python train.py --num_hidden_layers=13 --hidden_size=64 --num_attention_heads=2 --num_key_value_heads=2 --head_dim=32 --intermediate_size=256 --vocab_size=8192 --hidden_act="gelu" --norm="layernorm" --norm_place="post" --norm_eps=1e-05 --positions="learned" --qk_norm=false --attn_scale=0.177 --bias="qkv" --tie_word_embeddings=true --parallel_block=false --init="normal" --init_std_qkv=0.0625 --init_std_o=0.0122 --init_std_up=0.0625 --init_std_down=0.0122 --optimizer="muon" --learning_rate=0.00234 --beta1=0.95 --weight_decay=0.034 --lr_head=0.00707 --warmup_steps=200 --schedule="wsd" --decay_fraction=0.743 --decay_shape="linear" --final_lr_fraction=0.1 --batch_tokens=8192 --max_seq_len=512 --doc_mask=true --train_tokens=124400000 --max_steps=15186 --dataset="wikipedia_en"
Each number is 200 + 40 x the weight over its row's rms, rounded and kept within 0 to 999. Layers, rows and columns count from 0. The size before them is the row's rms in percent of the matrix's.

# layer 7 attention value, 64x64, rms 0.143, rows 0-63, columns 0-63
134,158,324,187,168,196,181,129,185,228,224,146,208,204,203,173,233,233,150,245,150,154,199,185,180,236,216,262,204,148,193,240,227,235,186,256,233,162,248,200,217,160,193,233,237,136,255,213,154,125,170,210,134,201,242,181,183,134,236,189,211,247,273,177,227
104,230,152,179,224,203,236,117,220,244,179,238,174,198,173,204,209,171,191,159,180,222,117,269,176,194,251,153,234,214,146,235,187,280,274,209,166,194,195,214,148,126,211,172,214,210,120,168,217,159,214,193,197,241,265,215,298,200,248,123,196,205,195,168,219
103,234,141,122,246,147,181,222,219,130,198,203,239,215,183,216,185,194,194,237,187,180,209,253,237,200,232,206,193,227,253,211,222,107,204,215,242,139,158,154,157,187,282,173,264,256,175,183,178,247,168,199,229,127,271,225,251,196,172,160,200,278,138,200,206
129,184,228,303,193,199,185,185,207,192,230,192,198,200,185,165,184,173,182,208,191,191,140,187,190,193,183,175,266,276,188,154,162,203,204,250,115,202,288,212,211,176,182,151,257,169,133,152,153,198,193,121,261,169,205,205,259,197,190,242,274,202,229,168,296
113,205,227,176,192,193,191,141,139,207,169,178,256,217,196,171,235,159,166,255,262,264,177,263,208,151,191,91,198,253,210,192,153,193,264,142,178,135,234,209,233,268,216,220,241,145,236,232,207,219,255,200,219,184,186,116,234,163,193,213,212,218,237,125,175
107,152,180,209,146,188,196,222,233,189,203,215,204,220,146,178,282,233,166,184,212,243,163,168,159,223,221,277,164,178,149,332,201,249,217,174,303,147,189,205,214,169,156,258,160,124,249,215,234,183,238,198,172,155,195,138,176,200,200,174,226,203,211,209,240
116,236,221,144,206,258,244,178,204,222,292,242,217,201,257,133,223,218,159,142,232,161,244,199,144,254,139,213,235,250,221,152,155,177,168,228,181,238,132,199,212,191,170,212,161,211,208,234,216,184,150,147,211,205,181,130,314,205,139,223,188,176,223,163,196
134,226,141,190,233,175,194,207,212,242,165,260,269,169,131,246,128,227,243,235,158,223,210,291,141,180,198,237,209,183,187,151,154,194,230,229,257,298,198,150,91,214,177,226,170,170,193,188,218,177,190,215,215,174,204,164,199,212,214,144,192,229,265,181,250
112,170,212,190,183,195,201,198,145,231,225,140,155,238,182,157,226,179,211,256,175,189,255,298,242,196,195,282,208,154,153,246,192,273,173,291,233,157,201,196,155,177,271,267,235,173,228,199,210,174,201,178,210,253,147,209,157,138,169,133,202,190,228,176,149
120,178,228,218,240,196,160,177,236,245,131,201,239,232,113,310,127,220,189,206,198,260,228,152,209,158,219,215,215,183,226,173,236,176,167,160,290,190,181,149,156,211,177,184,216,253,266,144,209,197,182,212,185,196,248,255,213,224,240,224,140,166,153,169,139
121,184,169,204,221,174,230,206,220,86,206,246,260,184,239,221,226,220,109,234,190,248,150,204,173,164,266,188,208,234,179,203,223,212,161,225,202,250,185,179,162,236,169,184,171,137,135,124,273,149,237,188,271,185,146,177,204,247,156,192,188,189,241,185,270
118,203,167,218,100,182,236,199,261,215,213,235,200,184,234,159,196,246,192,203,159,173,200,244,216,165,176,254,232,243,238,152,185,182,135,250,246,154,190,234,164,190,215,202,223,269,221,176,99,256,232,205,257,178,248,205,243,199,230,80,206,196,153,161,180
115,127,206,118,231,229,238,173,176,193,234,168,200,262,137,218,214,191,179,204,289,172,250,202,183,245,178,220,248,194,196,142,218,264,160,191,140,240,142,182,140,208,235,201,233,228,206,307,191,149,210,256,175,232,245,214,152,152,163,220,223,219,164,222,150
120,236,155,239,257,159,191,173,182,185,201,149,195,161,182,163,250,172,267,171,173,250,153,207,219,211,230,177,155,194,205,152,245,260,292,211,237,276,273,126,233,178,174,192,152,187,249,142,165,235,162,183,245,208,132,219,155,259,164,249,185,162,204,212,199
139,209,151,200,206,157,149,181,181,197,175,215,232,290,162,188,229,152,188,160,282,209,237,164,284,203,232,216,165,180,148,172,190,134,107,177,198,179,197,135,168,166,217,155,169,198,240,194,249,174,226,298,223,185,236,254,218,228,192,212,285,187,246,172,213
123,189,184,265,231,188,209,172,241,116,231,185,197,212,234,207,216,192,122,261,164,252,98,207,189,213,182,241,185,249,205,240,167,232,161,153,232,155,211,174,127,176,240,197,242,258,206,246,241,249,161,203,280,243,149,186,153,157,137,209,165,150,198,189,217
120,196,180,179,189,202,197,284,178,257,125,194,228,219,242,237,179,230,213,274,228,250,149,210,158,195,207,141,204,178,182,191,191,171,252,287,187,229,225,181,145,177,246,200,201,249,95,179,143,166,202,155,225,218,242,120,219,180,239,181,247,266,177,158,240
142,226,142,144,201,201,216,201,206,162,212,180,218,284,210,178,159,248,180,218,200,163,269,162,233,186,189,169,212,132,180,207,302,193,243,219,182,187,185,236,194,209,212,153,177,224,162,142,109,240,210,169,286,127,184,214,206,155,273,199,167,199,216,192,296
116,172,174,204,182,198,222,188,234,240,164,256,119,244,214,235,183,252,208,176,226,227,173,234,166,157,170,285,212,128,189,260,228,192,139,224,169,187,182,199,260,169,171,187,162,155,214,126,206,232,175,203,178,172,175,266,307,212,176,162,210,181,190,205,310
121,278,210,267,258,183,149,243,197,179,145,297,204,202,166,222,135,276,249,197,178,222,195,164,255,200,186,165,209,180,145,172,222,185,189,166,145,237,179,148,192,207,212,205,201,130,252,288,229,156,155,162,213,180,262,200,216,183,248,216,220,152,165,151,212
112,173,201,188,204,172,175,157,266,118,237,252,211,215,307,159,189,235,176,172,259,219,176,171,147,212,182,188,224,264,268,208,192,148,215,188,235,207,210,247,179,196,243,165,218,229,272,145,187,138,160,197,226,139,174,203,174,176,285,260,135,185,229,201,166
125,245,273,232,244,182,199,196,203,254,226,149,195,186,216,156,214,214,189,186,174,249,286,198,273,137,201,262,157,198,129,165,119,220,176,197,224,225,237,240,206,142,190,213,189,227,259,169,130,231,248,194,162,102,163,175,245,227,200,171,196,190,129,198,198
118,134,196,214,230,184,206,249,171,208,248,199,208,218,236,206,191,179,223,195,221,121,162,183,213,246,196,199,175,214,224,187,214,217,249,241,184,66,162,177,228,215,219,259,281,75,232,273,194,182,171,186,181,215,203,227,135,185,187,212,189,206,294,179,174
137,179,185,204,210,209,254,225,151,180,156,188,190,244,178,171,253,218,197,90,252,200,282,173,162,232,182,193,187,193,188,256,273,179,171,224,160,223,252,165,225,193,251,197,143,200,197,254,228,138,258,121,209,201,163,241,188,148,139,194,217,146,159,236,273
127,266,165,233,172,248,241,266,220,179,182,209,238,142,228,222,206,249,237,134,223,206,152,166,197,196,195,200,179,213,188,210,219,241,190,115,193,175,156,138,215,254,284,174,211,216,278,204,213,109,205,211,149,213,202,150,133,174,240,184,180,209,223,133,281
114,175,128,223,290,232,174,210,175,172,262,207,173,217,240,118,200,162,291,127,253,227,228,174,172,228,219,218,244,260,150,134,199,209,199,173,198,202,181,119,205,112,188,150,187,263,267,261,209,215,184,188,176,182,225,215,166,210,216,218,205,210,181,174,173
124,186,196,180,190,133,177,121,191,156,216,191,245,264,166,141,168,165,292,281,214,249,202,158,229,180,139,230,231,237,147,159,231,265,185,222,233,166,189,197,234,142,254,157,249,181,171,241,232,223,174,239,222,203,180,182,178,111,171,228,187,162,262,201,203
139,133,241,182,271,236,215,168,185,223,154,185,114,165,169,187,160,255,191,207,196,216,240,132,187,185,224,162,194,175,187,175,279,241,200,226,204,191,211,185,249,138,157,154,264,239,150,216,166,312,148,246,160,217,155,204,269,199,209,205,173,166,238,196,247
130,158,160,241,127,241,183,232,200,212,180,165,221,185,213,186,244,192,143,208,286,207,134,220,173,227,253,169,126,211,219,184,233,217,264,217,267,208,211,173,215,249,303,251,180,201,115,196,135,166,143,220,209,217,183,134,191,162,159,226,211,245,238,199,233
119,219,217,216,246,155,245,205,246,246,221,211,146,211,231,227,196,122,253,213,123,173,175,232,268,203,267,213,203,198,244,129,152,137,117,152,108,230,242,157,187,225,156,174,211,159,232,209,189,180,278,156,188,184,204,195,219,256,219,224,239,241,201,205,171
131,202,165,188,198,191,225,286,148,173,178,141,206,236,191,174,171,214,215,197,196,240,203,219,242,268,243,229,176,248,259,263,210,237,173,150,241,156,252,193,220,249,150,174,184,163,198,90,102,216,249,191,221,181,170,179,142,218,119,214,224,217,235,241,160
129,113,221,212,218,185,222,127,230,155,238,276,273,206,263,210,195,199,193,217,237,102,229,161,147,249,203,235,179,175,185,217,186,232,199,255,199,249,144,217,183,177,151,259,134,197,255,173,219,184,195,178,217,215,200,177,196,169,203,204,106,174,278,212,254
079,149,244,198,124,257,196,204,229,236,190,252,196,164,165,130,203,246,180,240,142,205,177,200,218,148,117,213,199,177,198,163,87,201,167,179,192,259,176,156,201,195,167,179,244,146,233,213,220,256,207,212,128,259,248,206,221,286,226,200,174,216,256,166,208
061,119,187,217,160,221,235,185,148,263,180,142,176,179,178,179,261,169,169,254,208,190,173,321,222,179,179,200,223,224,261,171,248,194,166,196,220,259,197,197,221,113,281,222,241,216,183,189,182,226,155,210,180,191,144,204,213,184,240,187,174,300,231,146,197
074,207,213,173,250,163,254,197,209,214,155,179,198,233,148,192,170,206,196,233,175,247,172,187,180,162,294,164,191,299,202,161,143,244,140,194,181,259,236,175,275,216,222,148,208,219,134,172,190,213,194,186,150,302,123,184,195,239,201,205,195,219,236,160,272
063,184,178,183,228,263,212,238,242,193,194,174,184,312,166,157,221,163,284,223,274,294,189,165,202,185,133,221,271,205,219,204,201,290,237,219,212,147,191,176,222,165,211,232,142,197,190,142,194,158,242,173,212,217,125,168,206,212,200,182,154,174,233,185,161
073,167,148,208,176,248,160,219,198,250,214,171,186,222,171,167,268,177,130,198,180,242,178,219,191,207,169,309,141,281,185,197,149,251,186,172,176,285,215,168,220,151,239,175,217,226,223,123,216,197,178,252,219,211,175,218,291,128,151,224,227,228,227,186,190
074,235,181,209,235,224,169,199,277,287,230,181,234,226,209,157,208,134,225,220,172,225,230,268,188,138,232,132,233,198,134,112,254,221,231,211,212,218,187,156,165,164,262,141,279,191,131,211,175,170,182,253,231,190,158,158,220,150,240,162,186,216,180,196,207
049,242,206,250,243,177,209,138,231,208,159,140,190,185,212,210,162,193,176,227,196,116,205,229,178,160,191,176,170,243,211,157,274,245,162,256,167,194,256,223,217,228,287,176,238,194,195,233,155,169,159,216,207,158,84,219,182,192,223,239,211,150,301,175,241
070,148,257,196,183,198,173,231,232,193,204,194,104,269,230,154,205,196,187,216,174,155,162,202,221,222,197,251,134,191,143,152,270,200,232,249,194,136,154,228,263,213,194,163,273,221,236,205,209,249,177,204,193,188,218,130,221,160,182,213,219,209,298,139,274
065,155,197,151,185,254,198,230,157,172,254,212,193,164,147,153,185,241,185,162,234,159,236,135,119,313,210,219,243,181,192,209,154,180,274,228,206,215,161,281,185,215,163,240,162,185,212,181,263,187,188,217,249,227,237,248,195,206,109,212,143,178,166,198,185
072,187,186,284,197,239,226,203,261,198,229,193,146,211,191,202,181,203,273,205,120,213,242,147,160,295,175,173,233,136,216,197,190,211,198,246,176,199,215,171,255,183,160,232,219,118,220,184,172,196,268,154,201,201,147,274,260,156,252,166,135,175,171,206,246
079,245,109,199,216,177,166,226,286,206,267,203,258,274,171,205,174,186,206,204,157,243,196,218,237,225,194,204,137,214,194,201,140,208,218,147,219,150,207,225,199,222,235,166,207,137,243,210,229,243,148,187,223,190,228,160,219,155,128,210,224,241,222,72,153
074,199,227,253,178,235,156,235,239,233,227,173,73,236,135,160,222,209,190,206,206,230,245,178,171,149,167,172,213,218,231,170,238,153,201,243,220,207,218,264,211,205,179,166,243,199,210,216,274,227,292,187,224,166,84,250,208,137,162,187,203,162,169,208,203
074,148,218,210,141,189,143,140,229,212,263,249,198,212,189,150,263,139,271,202,221,245,174,227,174,202,195,211,239,185,168,213,138,221,183,292,250,185,206,205,153,205,156,128,182,193,156,214,181,242,118,162,184,207,224,182,231,267,200,189,233,155,291,170,165
072,232,263,261,153,154,126,224,180,165,191,204,198,191,203,218,248,259,179,210,178,121,180,147,198,256,230,215,155,216,265,161,126,177,141,255,195,223,207,219,224,226,226,188,208,183,229,165,135,172,210,200,177,114,177,133,222,209,229,215,290,198,231,277,209
073,165,226,244,212,278,179,155,202,217,215,214,229,181,264,264,200,234,164,204,171,299,201,246,185,187,219,189,238,271,164,148,143,173,190,102,277,253,196,218,158,196,192,172,189,228,188,188,242,180,216,107,205,199,224,132,273,181,207,202,176,205,182,175,149
067,204,220,166,140,143,253,229,174,162,258,250,139,167,244,212,193,197,262,280,223,164,243,205,183,212,180,263,172,174,180,191,196,180,153,212,234,175,228,148,169,209,137,205,249,155,128,243,236,240,184,222,226,215,178,189,118,221,223,232,217,246,114,264,150
053,182,223,241,185,263,218,201,148,219,252,184,198,187,184,142,136,222,197,173,262,187,277,180,239,126,179,192,255,161,192,159,218,266,199,136,209,193,184,247,275,190,191,195,158,260,136,174,225,215,163,218,161,246,188,241,224,135,161,243,274,124,194,235,187
067,161,190,167,190,199,178,237,195,179,221,188,175,153,222,224,201,240,183,207,276,183,189,183,184,172,189,227,138,126,188,276,270,195,223,173,243,214,130,224,283,286,192,240,197,175,144,214,219,195,186,257,182,144,107,160,183,210,251,231,235,131,182,254,252
071,189,213,157,190,245,149,125,216,180,184,170,159,224,267,204,187,219,240,298,206,180,170,164,232,251,247,229,246,205,191,273,219,223,139,203,205,131,145,191,268,228,197,203,206,177,237,114,258,224,156,227,178,173,156,221,183,190,250,174,231,231,204,149,115
070,214,163,229,198,189,208,257,171,214,193,223,236,226,156,273,141,153,136,231,143,246,204,214,221,183,232,103,153,191,184,229,176,223,266,245,238,263,224,193,129,232,192,279,156,260,153,256,175,190,208,200,208,196,272,172,197,147,233,209,227,191,213,152,138
080,139,216,252,208,164,212,223,163,230,155,267,161,241,207,233,214,178,162,221,236,195,175,196,266,196,127,207,230,220,204,257,165,143,98,220,221,161,212,142,246,95,168,194,184,165,213,210,209,230,189,218,262,127,163,287,186,253,175,177,191,180,209,221,184
075,201,179,256,141,249,228,198,161,131,211,198,220,245,200,219,251,231,128,176,143,193,252,132,233,198,209,209,189,155,262,163,201,145,123,167,210,211,214,173,142,172,212,218,157,218,203,267,162,211,208,255,228,250,138,288,181,243,178,253,207,151,159,248,174
076,200,278,219,181,221,203,209,229,210,264,160,147,249,195,231,197,244,119,235,79,215,163,275,197,193,249,296,217,204,236,158,173,217,139,173,221,201,185,205,211,155,203,196,213,132,156,191,182,145,155,191,192,221,167,182,197,238,204,218,213,218,282,257,168
055,230,193,304,228,264,199,271,190,193,205,240,171,92,196,171,193,204,163,265,225,177,179,224,274,168,184,162,207,233,168,216,235,226,231,186,121,196,184,195,219,251,214,178,199,180,141,128,197,198,196,215,230,193,237,172,151,191,267,178,297,165,151,175,217
081,220,147,163,233,170,149,183,173,190,191,234,286,216,203,197,175,179,170,224,212,224,266,265,240,161,155,178,240,195,230,135,241,219,205,141,265,183,192,196,187,229,203,184,111,244,111,238,231,184,240,217,209,145,183,232,241,245,178,196,288,188,160,257,138
070,227,120,180,162,170,180,150,221,213,281,198,192,254,186,156,230,163,270,200,122,233,198,203,249,189,202,262,200,235,232,172,166,291,201,177,180,284,248,222,158,157,208,162,123,202,238,186,179,187,210,163,247,226,231,190,264,169,202,229,216,179,143,156,255
076,165,183,220,190,129,227,169,145,295,267,160,237,200,184,240,199,252,207,164,221,213,197,199,261,188,168,180,179,198,156,188,232,230,218,220,245,102,248,291,183,213,214,221,160,180,169,172,159,197,281,226,224,156,228,171,114,138,217,150,242,211,198,207,237
066,176,195,158,181,183,232,229,223,228,195,212,228,195,259,199,187,229,233,247,226,199,202,211,160,222,167,150,253,189,175,263,155,237,235,246,206,169,232,132,272,174,83,170,164,183,141,191,149,248,209,206,200,131,203,193,91,297,233,211,170,181,221,221,203
071,212,235,229,254,130,233,143,259,181,217,248,269,175,195,179,183,143,190,161,198,142,215,181,219,116,233,172,192,240,268,240,213,228,218,231,265,166,224,182,223,218,204,298,164,193,211,181,254,171,218,249,152,166,179,214,203,223,190,170,143,135,128,242,156
066,133,219,211,209,193,214,200,193,187,228,292,224,213,162,168,119,231,209,282,130,186,239,196,271,195,200,272,169,160,163,223,223,184,153,138,237,212,235,223,181,210,139,220,124,185,170,279,221,242,249,148,209,207,150,241,168,206,198,168,231,122,188,193,211
064,229,179,135,299,246,205,226,181,257,205,191,145,193,175,246,172,242,192,249,195,275,175,215,161,199,169,157,228,238,225,249,237,250,180,176,97,141,196,167,152,237,130,133,227,183,201,222,185,248,207,220,196,272,188,212,257,245,171,197,199,178,212,148,166
077,112,235,203,276,237,206,241,219,237,230,189,197,228,178,222,204,127,250,280,253,240,168,200,173,220,162,201,195,301,171,171,174,283,212,225,213,144,205,167,201,177,200,186,306,185,205,239,170,215,195,162,161,169,152,140,219,118,193,196,212,169,193,199,193